Weights of a small transformer language model.
Architecture: rotary positions, biases on query, key and value.
Each number is 128 + 32 x the weight over its row's rms, rounded and kept within 0 to 255. Layers, rows and columns count from 0. Numbers have three digits each. The size before them is the row's rms in percent of the matrix's.

# layer 5 MLP down (transposed), 1600x320, rms 0.0993, rows 1415-1521, columns 128-191
107:175120084136154161096128116113124102145141133139161158128141104101160121122168146160128165133141154158128174114097119088120138122125208152172174083110178130065135163097087088116084154124132077
111:167170147116121128136082144175194059200097086139129151140107160132116073171124141142156086116124123151138150155082056165106143082165139053078142153148146148157133121106141180145150141177082066
095:117120112114144105095138161152139180166115099174164111102102135095150126142174146152226099162145121109168147087137110144112157080132182133138126110068142154112135105083136154115099152136102088
099:130107138160106195078167119105185186146064100107105057126119122148160101148094111117136196172119082106141110140107200192145079073128120106141115141125199115143131089118108157135186089127116146
083:157130085103160065116125084118091117105094163091124065106085111083136128140100091073100111153168124122098143036125129116133129139148068183098065094134123100135177136069090084098098030200118146
109:136143149180127089124168161159124135137112062141117176093057125166162094136171110129079135113103107121098118114194102120175077119105130194128120096072109186113128131077164126124189117139172150
099:138100127134115126121133120166139172123178152139094128096074108174140105238162153126192105069142118186103126112182131170076129175100133176217131112129077135099166112113147112171159115113106173
106:153091083136126125154120082136073091206092132127108103170122110118094134122121049117150111180148143184147124169081136136116104237096118146173120100138140135082145109078115149202190097138118126
097:127162146151065107116114126134107168086161142171158133135096208106144098137111124067102064155101121141068158108057099107170154143138116202076108122123133079109147116088112110112136100119126153
089:146123112121128128159125094081180091175138135101104127151142189181102124125089148137138088064123133123115153113157112168150048094087155028166147084176137178103137102118180117175071125177082160
097:125143126156144118182189112124119164169126168126129100114113139140162159144173193157145203146065124181142131116140100094126158094144120143131135121089112116092108137139100133113148132121125133
100:108113106090116197159126130073170139166151066103136172104113176184124113151119170170111119118198141099117089109144045115077156156132137063133105111129109104098107104124121034123178133151130169
114:130159138160057144063167094145104147129130099144116144115126144096152112133202133117146140150141159127140123155074140172120184072162123101063181114100067128109092110071148127058167190131147103
121:124154156155123201103157161182148134145117136135194157176123119160123088126146145088091129120168159128134192111122043194082147137147120098059115106165120124074165222150159130110089088103090119
099:107148129088162155118111165122133142118113156168166124126193088057063122201094188142072073114122158115121136111127148182080176185097149118116158075124130135112140151119068055146116103098182119
106:136081108186119082120157158140119191116150179140114139088105091108121140098069118154125144157161091099066137104101069104155067119129120119096130093116137145177130103137151093103173087103123198
106:106078149065167171164105110129114165097105091100066100115164167110104073079129127204131147070062136151112117171181122116125130162101075115131125143110122175101100104041125125171130082199173089
091:195118144107109143056118090069154182116100156143156091109073176094118138125169117134134177172127150091158081064079095100169058065157149142121218163110178121069151144142110134127103174085163144
098:134103153140104167147126104144148120104127137150131155133171160100086118081194102129165205097102150134165125074164125103173053146122102115135111142113130118142108142155048144146126109110174138
102:144104157113101120153132105154153076060120168139169069123176162156166101083146179122145099154145119168082084059081125134180108176149157184066115085173082146180078099163121119101099164110111133
104:137180075149129095147158140145087119111119186097092102131095130142120101082101211096121090144153147147079058107135119129139146158152156160178134079133131156185145077114159111137152149118085156
106:202132122104129140114129159123159099117095125067155100090129143119121099080095094155132176121107159197135122136162159129114095186101112113135120095175080080123119126147110131093081112127141164
073:111176095127119145135162146154078106079097120124058126112156099167158213142132166123091116081104105149121151163137102124132114145084103129107117089146175129227172147111111131138180083132131106
095:079180130098161142160137096124142158149163175072137138117112176140146084091147083145114114132117123184086109091126120109080208112153132140101127109115146108156158148104120109169149027172117108
106:126144153120085165076070117096128147166122101158117145139161118072135223167138114094177105153122133154157154081065122111121132112100135101124100109163165133129117053145135114116096108066122146
109:138110125138106163090088172212135180117207137143143106149131124125112083137140109168127094052099154113137143102129094220103124184150161174131081123142141151139121080071104102125103125112171178
100:136114116174097127144155069144111158095094157179096094122150122097150127147107153088089119086122089156164134125074082087153117140128157097101138124106195115116124081185114134105125121138126131
100:089107092067175117114148082176151078106191162134125156148111139118179175144121127125149149138162109147153094080089105092190087115138080121115117100141117114148200103135156113108064118160128101
103:180138113119131132192103090125123157083137121147093126141141144091088134154152142119203084127128088095164072200085194128116120076121193148113113136148087097136183165083112143142101154149127155
110:097120079118053149171176136147105130123127153144142080115152116111124169158211155099149132119161178137093109170111107090170128181037122163162131128101115157117146147088139129145144103148104157
086:107145138150138184096118111106150137131166122136116141088055096075119147124095084110079120135091144093108108121122121150118015137130113142109153174109144086188117135118129087122152162147081136
070:151123126080139147184097132140082061131089105094165110111112093167072144109087091107118112141182127098147123116110089101127126147154128182071127173097097108122162098105175111220101154196162139
101:139102164153119131120182145191148121134108186071080160096137182138162144075100104075073111183134139180155167134162104114099132109169091083092196116110147082157105110087159122130105131181119109
105:157114114114150131195098101163135121148096136115098113127169135124100129116153174075133142156105082071149054119186145093165156139136141178155121150143169091056093087121138100117165130133134116
095:159128100108084111089177118092107160125129119122092124148126153134165162154160076137202139175147109128168107137136129155045112119134176106156164147185158128107088148191114089167159157109145150
106:166087119078143087128154172185041124108134146158135186074175109052148154117101086097109108118145128168077111164179086131136106139110113129129150132112148130142121141085085188118087177157117178
096:173186067105135116096143157125120178111105159063118120049052112160100136180126154118116104104162129162120105154112125105158137115085176199103181181023066052116147158124140088104160100140186176
096:107121167176156117171116133198126140142115144107134073142118120153137091127066169110146055076109132124099149167116173118100142131137137123156153125164180156149112094120159129085099132114114089
072:137165131119141118129098171124126132119096125169070078113118099108144220155119134085167098097158193130164124122116136077145071191168141113080128128086148153094168101095107094153164110111129136
096:139106159142133103127075165096081146065110107105133128173147147120177102126110132151148190110141132174143117110120128170085161113114165121162129165124117116086147127125136189092133112123140155
096:089117163153087172102103157088101135139105154108164136167135159117145077090100126096160121109140149125100083059169185164147126158102137109130131160124152083133121191082104102156112109168118136
100:085113097138162182144145156086175121130130153143133051148102104078082158137097133123069091136135105175077066141061173135152157161116117162138110085139163119084084120070098169150166183110141134
065:180147110072087118211105212096098102133087174107139139118164141124095147169113102095108159167153146163159119118137120042101132163061134152083128110145115173112103112111123115143133145130153148
107:130125081110124092167133131171122075108136116178107103104105107133124169103165171193145076184095119177129104138117190125136102151172219112085180179146186106093069105114098146164137181177141129
107:106138106108129163130150121159102137095169051091095135140147102110118094106126095081136173171099125126155097164131150164139116120157107104059219096124059111096168119111105122115146116152144149
113:149113097116119129070185117067074141131089132189128092156144132113111181204095155094131117082103145139092171121181117137128121181168119103160175064059154139155123153116119131178159154168115162
098:110057105102105094106178153111088129184130106138089131172099150135125142146080136106170160130115116114132116098121073159126141107119154201177099167134120153152171129142071130041149152115131143
110:141101111160058185174151122078073163149083122131199138081167148171161125137082115120145107129121136130187138152145129128152108101164105106116143080074144129128159123123185136038083077130117135
108:127125120139113116101122118123102140107139079090099094172161145203166114126136109203115148149106164127165118149114175101150124122140099168157151147139128138100129137133085115139169179156108142
105:112161136140174098212146125110105066071130203099171141145152127076107141191157115164142144140168094114101096100080119164138096116114098129108156094162088164105176103138131111136155142136082122
108:151076170134121154119111114052165112135095074149154166068134101112137117149127097179107145111063097079163089176207092110139117129164152149129084103141110131116092145087106111146138149112140096
109:063095123090151053089142142113095096159151067145138123158082089130202050080113097188116119142126142140146141064158151144129123158145156127127172143145147118139076116125162140122135134153149175
087:159104115107080121148077150081153105139143124149130121216151088143145114109159111137099150165107140193196164175164152102125111110143133131136076163095133114151114143106133135140165129144094161
101:111148158168117132128187118155093171133123216122142115075125159165107118155165154093179114118153141191137160083172105092146081102207121147096173136137163162129114145133144106103171121101158108
100:071126163127099118139149116140157117138136065143157151070187107109175122183159162141137141134110067109111085180082081101076154091137091080112104103096157085190141189142187127138142127148097104
096:116193156125110087171103131111101174102091125146064118150129118109142141061126125104142150118177139153118173078152146124116136095136088107111073148177109135105116136177074074154118112186162136
087:144170076085073095177143155135103103150153081163143133131101150192158102111112097116108148106151158152136120172105088066094126099123102078158143106142097139126120151076098088100166138111124151
096:156117153129088146139131107036112156128092142144164097097095159108110110121163163217132192174028152103149143132168142109210158053087108096142112137189066101119162151141118149154133114159148146
094:118131092158137141080214128067096150121120147182154153111112151196103151181099178137084096086164134022120111189028123166170121132097125125157140100152105134181191177139142103088109128166137100
087:162164150161108101108110098178100142138122098114124099139108132113141128141116140116096182081145127145163111114182136091148131155110161124166118086171114128111127152142149147118102124144127164
092:152138200168126112108095179149141167182125103103165037084177127078145145091101097103144118137100031096120100131160124126146167183102103130119104089079103122132127153118169171129140100131101115
085:148129132157101102096118121112167111090069112182124122101139136101106170171092156085152107161154136166140163082112072102157090093128083030107137149115199166133095084195074136160159111143077135
110:088124110143132055106136141134123118109126140138101129069136108136165143176156156137134142093118189145120169032111157192080126149114173158162082119069179082207143085137113145121122110132103149
112:080132096089177149100105171138096118129207120129107176079135155115101175139043147142082127139090158164143122107104170104146116066113147082130127145151141084124139111112102123072127119142165119
095:130066106124134116109120145102123135065106144145115166114149095117113175163080098143093090090103110107158172099123104103128064140103117157113179130096144186217129087163135149124132123170188106
095:092130111088132158088138129135128123128158099152170137083159104140144152075153170123124138137074153167100163159143112155146106162103041138110192107114179156116096140155167128170114131134103158
098:169095116109123132146080108108098143131152111104110130087146080118091120126080129084116155145070125121117093142204124193171094123143144082130128131148128162115148091131068077152125137074111146
116:154137138100181168179096124099139094126143208168130154101121073106143099166117125172105115156115105128131138139123123122133123138118076138102150133080091104112032139140097147098105120135082191
103:097183104122100169117080127139146088152109148225096131084096204153129112151164107108135057108138146123099115161109167184151134081112085133069147084147126184054133135116165118137112158114107167
103:046144144147162158129153088107063123077150118089058117067160119141109122175117079092159089108139168157150093094155100072099112178105183111112102130137100155131099106085100152115135077150161165
097:106164169116132113151135163129129081168142152177123137105085109139185135089091134067152127105145087149135121087146128088124172101060193115128126143094033166153135121142134103104182087070076129
092:191162096204108177151183157142166164090052188104158167096142115108161061134103145155101151153150074125137080117139114131105131118147048105149126092131113075103094120127089089177134096169124148
099:122149207081101183146156109163132130095141145121138164143190150138126152139163131103110107170128088118122092173068076109118154146115140161104153136061112126052123074152141094087129118130140101
104:165083132170121153100079111141184125127110110137102120124107139148122067128134166122112134153132110132089130182067141097109176147140092132142089118112053170149086120105091141171118183120143086
100:163110174131103093119078058101089157098104128148170157063140135142140070122137099099168191062123147114121096121194127058137126126110116146151202153155128126090128130150140094158126091153151167
106:152106103153167106069192160146122151124093118109148176134186163137208075113075135089157144077140117134149126071161145105104142149119053096133119174124162145143084160107112144155165132109146113
094:131120166161128180089161153154098127107089116129196088167168123132067159081149130143126156157052134145151149155161139164151124120157131198168116123093149105094135140130109106147168155143190134
093:132119151103164103129107091130119133077154150104178090145092129085135141160195092117135145164141111080154142133150089121141135105129077111184174093140109151110168132183160098140101213098154130
103:127118122100097141042117063122154131131083142099178172077120161149141136145096080156125122162065078127097146096165184096109174088128130127128160160198122143121186114126167167130133132170098128
097:090155121093109127101122137172104148181155095108061192166118121118152165137194082121104142145155124114083149166172143151140126098113156163088139108099075116125136130116101154115092088118133122
125:133146137127133084180130109163169083134161143165090136178173137112124139175157141133131113154123088149145111139134161110120162171138139148191082106125111083144168214139162156145070092099146147
090:126184112104093153107108093136124194160169092127174135145110093112176183072130159123068128137154138170113133099087147146134119173088175156124121152134076133090114132121190122181105140103126096
152:116115117087131162140184142140118108134162078140177179151136097163104157131175106096089169184149098129135129096161111159095136144115141109121131177136059114100149217102161066165077126083141146
094:105126114081067125118084137188145124143139156111084099092119115123149138102171113085132118134095062078130128127105160199124121103130162140096145091099082103082147080035090052098127171148075167
101:183164090141183048129083159165090138144135133106185134126115130133173109123121096146167124112066124114154125140147145161165051135167101131126132180085116101124099159174133140124099150122102131
105:089129138178080088132133069091110138117175140071142122137142139100078194123125142121084066136123133115098103115071105144133106172124190208199101104129123137104147125202114109154171132085135128
098:083128057097190060156079151110172118129127103117092141132126089078075142151129216037143121148158109207112083181154237204124164170101160155147078155126145132146153098099160126108136109123079156
106:131088098132120130135148074161100103179121153101106126128191103094099156121143168102096145116095128147107130153145115125159145113086105153145157153160074068106126143174141104161092088152183102
104:088132174073150150122088153141091193117159106073169098149128087102063126139104127134092095136072123087112049090111136146097098069132101209099151164108132088165115174111077118124079148101148121
103:118138158147118130112109240166144095182049083111098109140106093152156128135098163136095166143113118083124174164117133146102106143084152059104083154131101144101080119176131150182161098147139102
092:172175135046124105125119132120144202109122159088132147117159115113126109118131089099091120118153194086155110156072151138066162077144202118143137107149147093153127039135167132123082067158151146
105:153103130068106107099148075153094182146110083110128115140139156172144085080135170069127138137095145110143126169126108179115106125141104139131109190173146200171089146145060088145118113139092150
119:133100141138132095136176156128090077166127101133141113126114145146100168071154096155129141146150145146158127134130109104138081155151166134084092117106174086146163065154116109099145103149118132
093:106177127151116128118173107097114180124171158129167077118100125083108124155130158056143133099070073100168131088073094214120115107125101079126085148183113142153122117123151119111164139139126103
102:110168139157095123115165155102107096226162187142126146114117101103115127150141173091157124176105116142123150157121113102059132141119118093104121133090176165127209177151137116116130141102127121
100:164170104124134155113088182137126137079150047178129144106134158097109113128139106161085127177186088082100131156104206163104148118159110097173150165140106129103060116128154066097135109153082143
113:113095149118104097163153110156085056153076115068112116097094082144169132133123111150149179121108080077112146115185134206096180139090166124094130119130128080139091089116169137143082128136122140
087:142156112134154086122096132125051123165166162148098142132121112133110143132133111197170128162085123173186168149118132101139181121112132118160106117086122131134116157129080178191130068132185145
103:111105209153141146161084117136081146079146118111117162152049089121166143188106110102122073179124163126114083140127091096155141166119151111173179095146090159080141143090116046129163162136111128
085:129118108098168128147140058173153147091115127103131127152159081105131160116134122110127109104067126093169097210137162105101151101123093180133121093164166091184112138101081120131115140108128142
091:123145078119151182164130109125138162084159138095164191090137111096077169132092140122137114071115110077156152191139114102142181157122144074141143131144076159138180149148174144120081142128160124
099:181130189185199085133136104144130117105153102202166147099135134169151113151194139154120126138113105155167144123132109114191156125125143137133171135112114129096150163163172148135082140161125099
099:216155136152131080123127074183124188079146125073133130087112123104209138111154080123156164100130111188189129103105155097142157163077129117107091139100117140104048176074155051129140127165080156
105:115035134138157138201158087086108140137135169139130155142148117135143140108116077061077166059125117120120114145122150119123111156183081169157129160163134116158146138088109127113137140163171198
083:116140138081066139150142165103111176062104139154151123134103106219070161148090168106102127119149131099089083110118129113133121163120120127050115116188119121111095130131154135138188134107029143
107:171145165174136173123145150135151181144136103110140192174097126119164178070202101080070158106106151121152073157140148141079148137096114168143178139149152122184162160128142142076045124076123153
097:137122157135131046099115125150083152137095142136172132059176169098090132065115076085103101132117125148087083110118046183145113157164140136119133121156151112140084149138120130093131146127155122
# layer 5 MLP up, 1600x320, rms 0.102, rows 1416-1522, columns 128-191
111:188136121108146178118111152108118142218174158143154170140090152077109101109156090142131143194168074106140102136170078115176165123183124075143126145136175123067171119137154097149126104096101121
098:122119138130163087135181142166178118208142058127169101147132101214139102115144144108073104137122109168130125149203133182053133105122134177115131184079115191081080104141200116196133063083088189
107:125124098111092148139108119172108141088139142056137082102140183095113092148129129058134132131185186090108116159168078128139071151191114118124133127115132089125094118144143102171073163136071175
095:148098109100085133112089129131105125092093093134176075132061130173156048164125109163123186172120121051114199154180115107150182101106132147136131147168142111108112165130085064105162143104148115
111:154149146118155192187131104102105099084090139088132083116013105172189147166131077122136124124127137171140091142083134160158098100125087127130086116174118172147128057157120129147097186103097106
100:082149121101149098128187136113168086146051127116192116146143152083126084126133081113135119155067099080136107126084087070118071116105137138053136155129122145131141152132139163088072151110103081
102:109134177112160100111095088112114084103130137143114160183110154134145134162085179183125130106149112139080151140149179098191146064130143041146156110161091176105126166159114130105181099033138124
090:095082088141155161127113073158166065139117124069122148038075154070140125055157094115117090168078151153174127164108126081150110113114125180127187134142143112180099139153116161064177145087072102
092:072084075124063076165089141160146072116167138120132117128084177114138158081132174154115132094113116116100095114097099123200205109141133122170071113126117137138086211132151125116146154135156164
094:143112115056137108113099142161096094086140050101142124145154161071121088150061099098145149077150129154137116169132123120114144110102047170109177156133080118111103165168150164136123132156130096
096:096083026115140135050188094118134135160161088094088140062203135148144103152132167121078131138139151130075163107140116144145145141119088111194125133172085141084112138128112155117098180107104137
108:124109132138100111059155105082144097100145146135136111126092157124143165129100097087142105127133140169099132163089175155120115131157132143098124116150098180128162110091160168226117188135152101
114:112156131159164184126177162139092084124119112126128146102135135094200082181121120104142176178156157154166155116137099118111158125111141137127138106097110116125109245082146141130137149116087187
095:153204134150090088166077171108166142111103127123150093109121113079121139129128149095213190166157099139163149121063179141102126124091157158165135126165089124145118159063109152102162102197102148
095:138178178034175130148134175117074111138157162146076096129175110095073146151143142106101144141176149130166152172123068158125104136102117114151079126090158087157115143126143089128143057049074122
104:170092092134089079198098145157136156138105122140042153108150099140130099137131107128149144090135108114113118134177119097103100069140179117161133098202166152086137147152141130122079124141132139
100:103144124085204168157152111148113090170139093109111139096133110112132090147093166140107176083117109133139142177141226108045143190120109066089128106092122175148152128086134147133138138115089121
097:099101110160128133168138142116156130129143135143134112163106126091169138140172135116113136186133112172132113117135126107124130138128142165127163166159084085145133141130186110128078085060108191
104:124152072129127115163087142108122155115131122101145087084100125129168149167084174168083151139100104106117139120169109088082171184129122159040103107123124140134172132113131147071123089139095098
104:110148179154142189117124159191129123114158127186130061117160147028077148101161161154148174146096094100093104127140131115159176151158052108075110184169119132095108159063158128116133144117114059
094:119144116084143156166123156168124157104194144133141119110188149111166148149109138169160156113142079163095137165108152157168125107145132114118097143155124113136093177185097175153069119179109139
096:118132079045171105160142106111116150103117144099108144169112114095123185141139089141201071123126155170133156096092086114140146109171143134089108142110120176148110140138138076063105121118120092
096:061147128181102117138120147114088124095105131165118084099169096191128178166080142200151096173100167115177151180152074172180128184195126208124119097162117106174107178127197119161100137129088184
110:136097086137166136151124152149176119114132113116133119078110129129152077125109144128133077124074125127127128148133069119063087190096124140073107126131130104212132151177116127158189082182119158
100:112119131118188090165066120151103144111157156073151137069113120108105195040080072125121109136119118164169081130212065165152160085183174070112164141153105121134115150138208138123078121033148134
098:120108113149149094078111127171109178131207083101075192088132138146151158136100135087111182140116159056148162165142104149118125162158081118125130107131101146144095147123082124093159164095122143
113:108165152080131185132077126122140131095151196167116110189150190080077133086179087146114140118091113149179072133147144103091105113207152163155137110173194116186111169150134132122144121099133139
094:089189104134173155079175109109156145110141078133121118139149121113193162072104118150116145111128145074147126160128105114160129136134102089166127162122140150111099152126081159112103087130167143
099:140171158096148107158170083153108174152176151110093133138092068105118132103194089155086075130203131152070102118159153156101161179072103089129139088135103135152122132115153130152132150189117150
093:136131185138177141198079116099105127129153154192141112164168178158124043118142141107154138115161071055086140112147119093155107105155162128123117126105089124113137105130126128147149127145132104
098:094135153168092088209157174114115057077091130171106070147081112123137147154169132091039188111102181098135141169148124138126153118150130108097111161085134110100135073091077116105168191055100150
101:147070148138114138094126110128129105127095098063121141178169165170152115197091102096155110163080070139141123112140059106106162083161147100147148160152063117132137103170127098106128179108124180
109:150195088133154093130120154108154192101143123128112137174100119094093170133118169104122150086138108194110105067127110152132124168084153124134146072101139092148148141148146188182143143120112146
097:103081141120180123090108199063118104114105062105176170060154153148129103172176135112162122148098158137129135114114122131184137120090117155115119185135081123140108142090091083087095139118126125
098:152105091101157110131160128158139106124166085137075225119121139111149090097122072156119148114146146134174133146124145080166110146131126153115169099196125147107108178083123183077109120133134176
103:105136138145130143097220046167142098040105152110184101140114116123107060142172115168173124107083141101196143120171107166086155170071100137148122140132195108082096156114105084155110115132107107
099:055126141148081134163115130121105091128116103141126210102124134112141134105173136094091150144103149117149144071112110089167139143070133132128113095112126156034163158125098048121115146158111145
113:154119150128157118035150137109147122081156122141082096144092138138121142124133131152139137114120083106110070116166106072117110094152160092124163149108084171136182159092090118094126064087075056
101:131136136138100088092135127125134136146150065136122164133071166150136149083109166173114204163097104157117104155155079100138087130106103096072146164102152082111111060172147120146053216159186159
107:190105126104149117111132055186084157097118155102127117163117131223124077076123086151128095113123130072102198131150137133099063141104114123107125139081088124130083126135096153162130099066111165
098:055111127124127190108142087169092130096116047116129157135136099144080105116134124129159098133072160096156142083116152172103155180100142168099092182117148116151151135140104162089118140122094094
108:102099129123128117136184126107119133032136105180123113133184113100149137160117160164128111085121121128095085167115106161122123083114125162176107105096113118145114140175138146177131189146057153
098:113147147166125191150103207145121168088140100151124118076080155099102130145170115161097077121106193117177147150125120102077127210139152087145118132139152173111121098120126126098103143149076104
103:152118066121096084147123152127132078114098148129161123116161179125115153184166187113112089111143116140158142114123115085171172119104177108197100142162147146128126085167114128125070124160102118
106:073097140084134116136154094113160111149117129108092133157081172119102141096129137125110109122091098152154076143097152131105104136126134095075167119103142104112143089101128119109153118112147172
098:113167136163081172178088066111099158135164143153141102187102100111079138231130126139156100141064118117146128187136154124113155184124084125107120120121085131114084130138087137162174140128093141
099:097102120113192151109100099102183157171179040096112126142126130147132112185167109104113079112168086064108166087162108068154113114100145140107166082166173117162142122090111149112180109113078104
103:129182153156083150112129090137165119133142176125185130101079095109106101130131146126146119131122069139145122135163111144216124127160100079075138171079098134173138192121127102103122086140117149
099:104114068145074202129095155083074170080137122096041125130099092061147142126131158120152127094109157102128165143166115073068094166078142127115138144107142112149101136172129168099081170106073150
095:190126166076157132135163094148130104133143050184133176076102131158169097175115089162144159097136134151128122086139211093134143078123154109112101184096100175123086114121143156112125119087081109
114:155139089144150120070158174131163122154132106135052078122093190171137136134150137122087099124179099078089112143151124132141168152122127136111083163203099103094127159136119102121138166129127186
098:094116152167107153149118140167136162064115209119151094067090189163098133105054128173149108097140085075101099091102176098182155108154166115084178098098074087109108153137166136123062161072157145
104:097154118078159137055151186115091161116131110082108145133148215179133101153105100152110149148130065120095089216087128124142146149133099133132085082152099108135095142166117145141116119093132137
106:088087097109176192144095101132147121157089151142153098169173161140128120181061112106137138114110172153143148102086143089149088075165110112118163179137148118107130105149099108155113164152103103
101:160099137125127125083162115103200085193129151070157116092118110119103123031153148184184153110132116105145175170152122109123073141124116179193124141073129165152110131154174167148133231082122097
101:061140136124106140092145192167135111147117178097108077154126171115155092122131160115190106182125178034060108122111143132125151192172167173094140139116112148108122115139189181133057102136141161
099:135130121210067097125080157125090136160104118147094125127158160090166127100073096114126168130160143168090136083122140149086137209170179086106083064112156149159116145121134126135114109110175097
094:163125124085158177136104139131185079088105177089128096152161155173115135071103115124164118094092058151145106133180098100100138144112118041098155121148119133124095106147151159169162118163125111
099:111068080130122174074125135150158160078120106203107134105093143123121147137088150131109125123156173120088124148150150112144106152134144096111107149150127161165143227119134163115187072104128099
099:067134138047106168143112155112123111092089163128090085136140152139083175149162118066121156163144163130147116107106128099126080186141191106135219157093094128141158102192169197100074087160187155
090:092102102124081128194188129095088087143152113081109124039091135188134100130137141080114124168081113106162135139139107177069163086142149088133130137152125106142104202124113132155112099075113128
104:162185113162137082135137152122135102134101149103151147112134121131104150118126052090110092126153118150160081126166167110109160144185055122114094180151112112125086127111119134105165141153125162
105:159178131086171156121156090054156167167171139096076131153157134062156163090099089132185136082103137145141136139117098112114105134124155131115104147083120171088142133125148091095179107109121117
093:149161109116096127182209184142146157125114155132059184099122206147188088075063166138074171109162191133135203130157179096119152094132149119115104143156096153148090164100090145144113130098108134
097:173154108105174104165100130176100111105092150084132134146178122121196149129083137135169131141098129100160105080110145099122176133151088065162102127094152146142115181120128150141120118057143177
095:079187143086095133117121110149078165121120153109140038172118182128147149129112110194165089137135101076138119110127103198051169078097100133138129098090116141079071171106162120122039135182164159
099:080146112111110149131108177108066141185130123055125142124079131092125090172080158120114136129133131110165103106101165150118130147124112142142056134183157095100126193081144141156074132129121135
108:173087110196163092182110195117101133133161179081130102133162078118059134111120111150063129141137110122176147130118126159070143176133135125101129153171118084150105133150150105086176114129192131
108:154163085140140109141099198143140131145113165137164121116147179176119111030080098127083133114084137117106146157112154165126135136125138187134133115171170166203122141120066126175132124135169105
101:098099093109083167130155121130127117062080136107068116213145137127045073145072130141090084100192129109162113151096223137126154132060078168096086118161187148146122133108091160093133074141209129
090:104073157122140104110087125145141123083124148115138055151159151107177115180170112152118120172125134088133179173117180155113166160118143163140165141114102062176116134068109149111186131134142103
103:144137075154157075183082056153131117116105143171104121160118123053158114181118096082115144068133152140151168133068172137111123125137115171117154109149144097132167102144114166125101163088128181
095:104163107106182101090157121118153086107101062134125078154127107049116148094142134100080158098171091150091149229115165111124119121173109126159112204128114130140111167174130084120124116075103131
100:107101139163105148131090186149181149169133115114116116185189151181086167097110140165163156133098080163175094132149149190146141125139135125066135082152108133140111141083176129127118191109096124
099:113135146147135178136124145108145165186179111170140139196141114146104127124111061198065158100081148073154132118076157109180081106133144144106184121091134218179155161138159116127133094122169120
100:142082085127158087140140080106112120136144120127068126055118099112158161110101143104189120175186108098000138115140126132103070106149090136087107101123104107127129078097103210163114101106099086
087:134147070100154142090147114121064140101098182091085125068080165146123112172085136095113062106162135149126170144103135132115144095096116163112118115201140116116196187151109098174120159150136154
102:185086089118080086122145178160117075159158140113123139172075162115131137168117172127131171136096083100111125109122142148097101131147077082157143120068073207143171152097094127107157085133154102
102:100175179106140128103207180139099134132102181165140163119187102122154111185130152138163116145129144111111107122102139128109167152184118116121111137176174044090159122175184080101146113109063153
131:115138106173186193112093096088115125112168104104126089135146198177107053148160120105163169127147118129132179141138181078104132149143152095151093160099121109137135195102134137119102087171168083
102:137095145153127110183108152126132082060106156128132177087180160134066155170177093125122087205111107120143134121192099146130160165141104102130126111132139125203120107099109118065143191142166131
157:145122142100082213120106119179134177157146094075067136159190119193154106113106108086110140151210172134133178097167108140096183132144170145155141153100121150097169137110100113144127118047079137
097:123135122131159142094092103033111098184107136119099186126119117041132126174166129137146100147130141085174126054167083056124153085132182086110122114180132160096114132134144197065152099097116141
100:073147105103087129122167085147139145109182116126121121094096112138138118141152127057152091155125141112079127115106106150055117154131139055101143111122136122168095095130103157157090111109149107
106:124128122076111115131193130158093103108130147130171091149130171085091130152125103118195169148073132131152058187082181109085128085158113113170102111111166140159125124080101139094145081127119094
093:172074152151112149108139085140129141115100085139190141105135110086180094146141088119155154105123131100105159152108084099114135086108159139126168143128061147081162175134193136088179153135132186
108:161113117186094087086091119092159122087096146113098126152173160135087126130083120099084119135176140079165107161080090141122111099156092111134110159128133109192126106083121109129188121072123104
098:170101120160152104105150078132130129153142100140098161091134121118130116059076123082128132150117159102106137138113113154140173114109075161210126137140160158141145163074122128072139142116145136
094:153091119136146081128127097129146099139085119146092136144113117201115094099145155166133156171076091151142142096114148141184049104198101114139078186140133083162121121117134149115093106042163094
089:102112076117146149050141140092132121142126198076099093131136149117102086119138122097153112109125126180158120186116088104139121147112120182107131132179112171105201103142129155168144132110176081
103:120106147075111090127119115124094079097159122105060115136093093117078166111143081185112196099094139068110129116123148124148181077129155153142110136089143120047114115155103184142027149149114076
100:128151118157124171176138145092155149104121186119090179128127136094133098096136140108078177115105102134178113160170182061138126117095175113093126151161155139139120169138123133093045183100075075
091:169148158130129112205133135157065081096100116182150206100129081140136146085112058121131147082113091118112135106114150119174111099171136112129114103126132148115131117147169140134122111101062132
094:095112118084189132105117060115126080169112131101121182136144116121131126056107129067151130118145168091177185114104107198055095122105146128152127137066148025163140161136108174076140128124100128
090:123101131144103102110092111112135136118113126112155140073084142102142112136115124147105087080113135154095104170120090107209123063112097131140133154076127135173132123164145082159115165147105117
101:201109115127101158100092195118094101106124080056110105086203086137139126110124086120126154096113172175094115187109131108192152117146128123190102139096110160126158101099106163101147099115123051
103:165125127096120205121111188111150100114089135071116118172129098110122148120121133101123130143150096140125121085133107206108088101078136097103136129120152143195098100081098154130103114121088129
102:166143083173093136193199128104111071117150146180167159076169129130118093154148090097108213069096119163123194134130176135138161090128101060097086188101164134155152139111136116109125140107124093
096:159169091181131123117164192143180091130122140122137100163114107164140147108151161159155201160135172157075145120139150160154171083141120138142104195060160112170093135126117117155091122180152123
089:123097120142179130156071138156186145061146138160132146122146164127101124158146089141117116162148101117121121158093133122115119127173093144120127107155130099202114173118157163115116196117133126
099:120135101113103062180172160150171107160131092160181095138100173137120136174109163158110137135127100090117120172129055091083125131182157113117120138147151151168121095068152071115169090143134160
105:120127156164104127196157093104108096121086109114102233143073096193150113192142082092169131114090143125179131157131150130104116116195155125104116145119124158100149180141172118072125081111225129
104:075138115166133112059105160126136117115133121105093139154118131108203127140087127155136115122148121124198151163141077149186131102162172183133133123122112160092124132152206123093173086121113133
096:185154188133148107082153161114160180146106138152107146139155146121153123107140146071152164099129118098108123176100067121172137127072154101179123136098071174137101153148115137150122137160102090
100:083091082094130125101082153155084140098108108144095138142148141203173123134155174114114092154129090182081208119200099110152157139157087118102100129133114104087095138122080137106145108153142081
095:158156140134110150147049117095148102153152135154128084102088189096134119108087147189167177129119122132166122123145140091097134108111120080085083130130171133093124078097120165166113150151125177
101:104128092101120148155152129192194157122169116131155163134150126124067109096139167112098093126174167114133146143168127133144115103142179141106113142131148188119118175146114075190062082154145116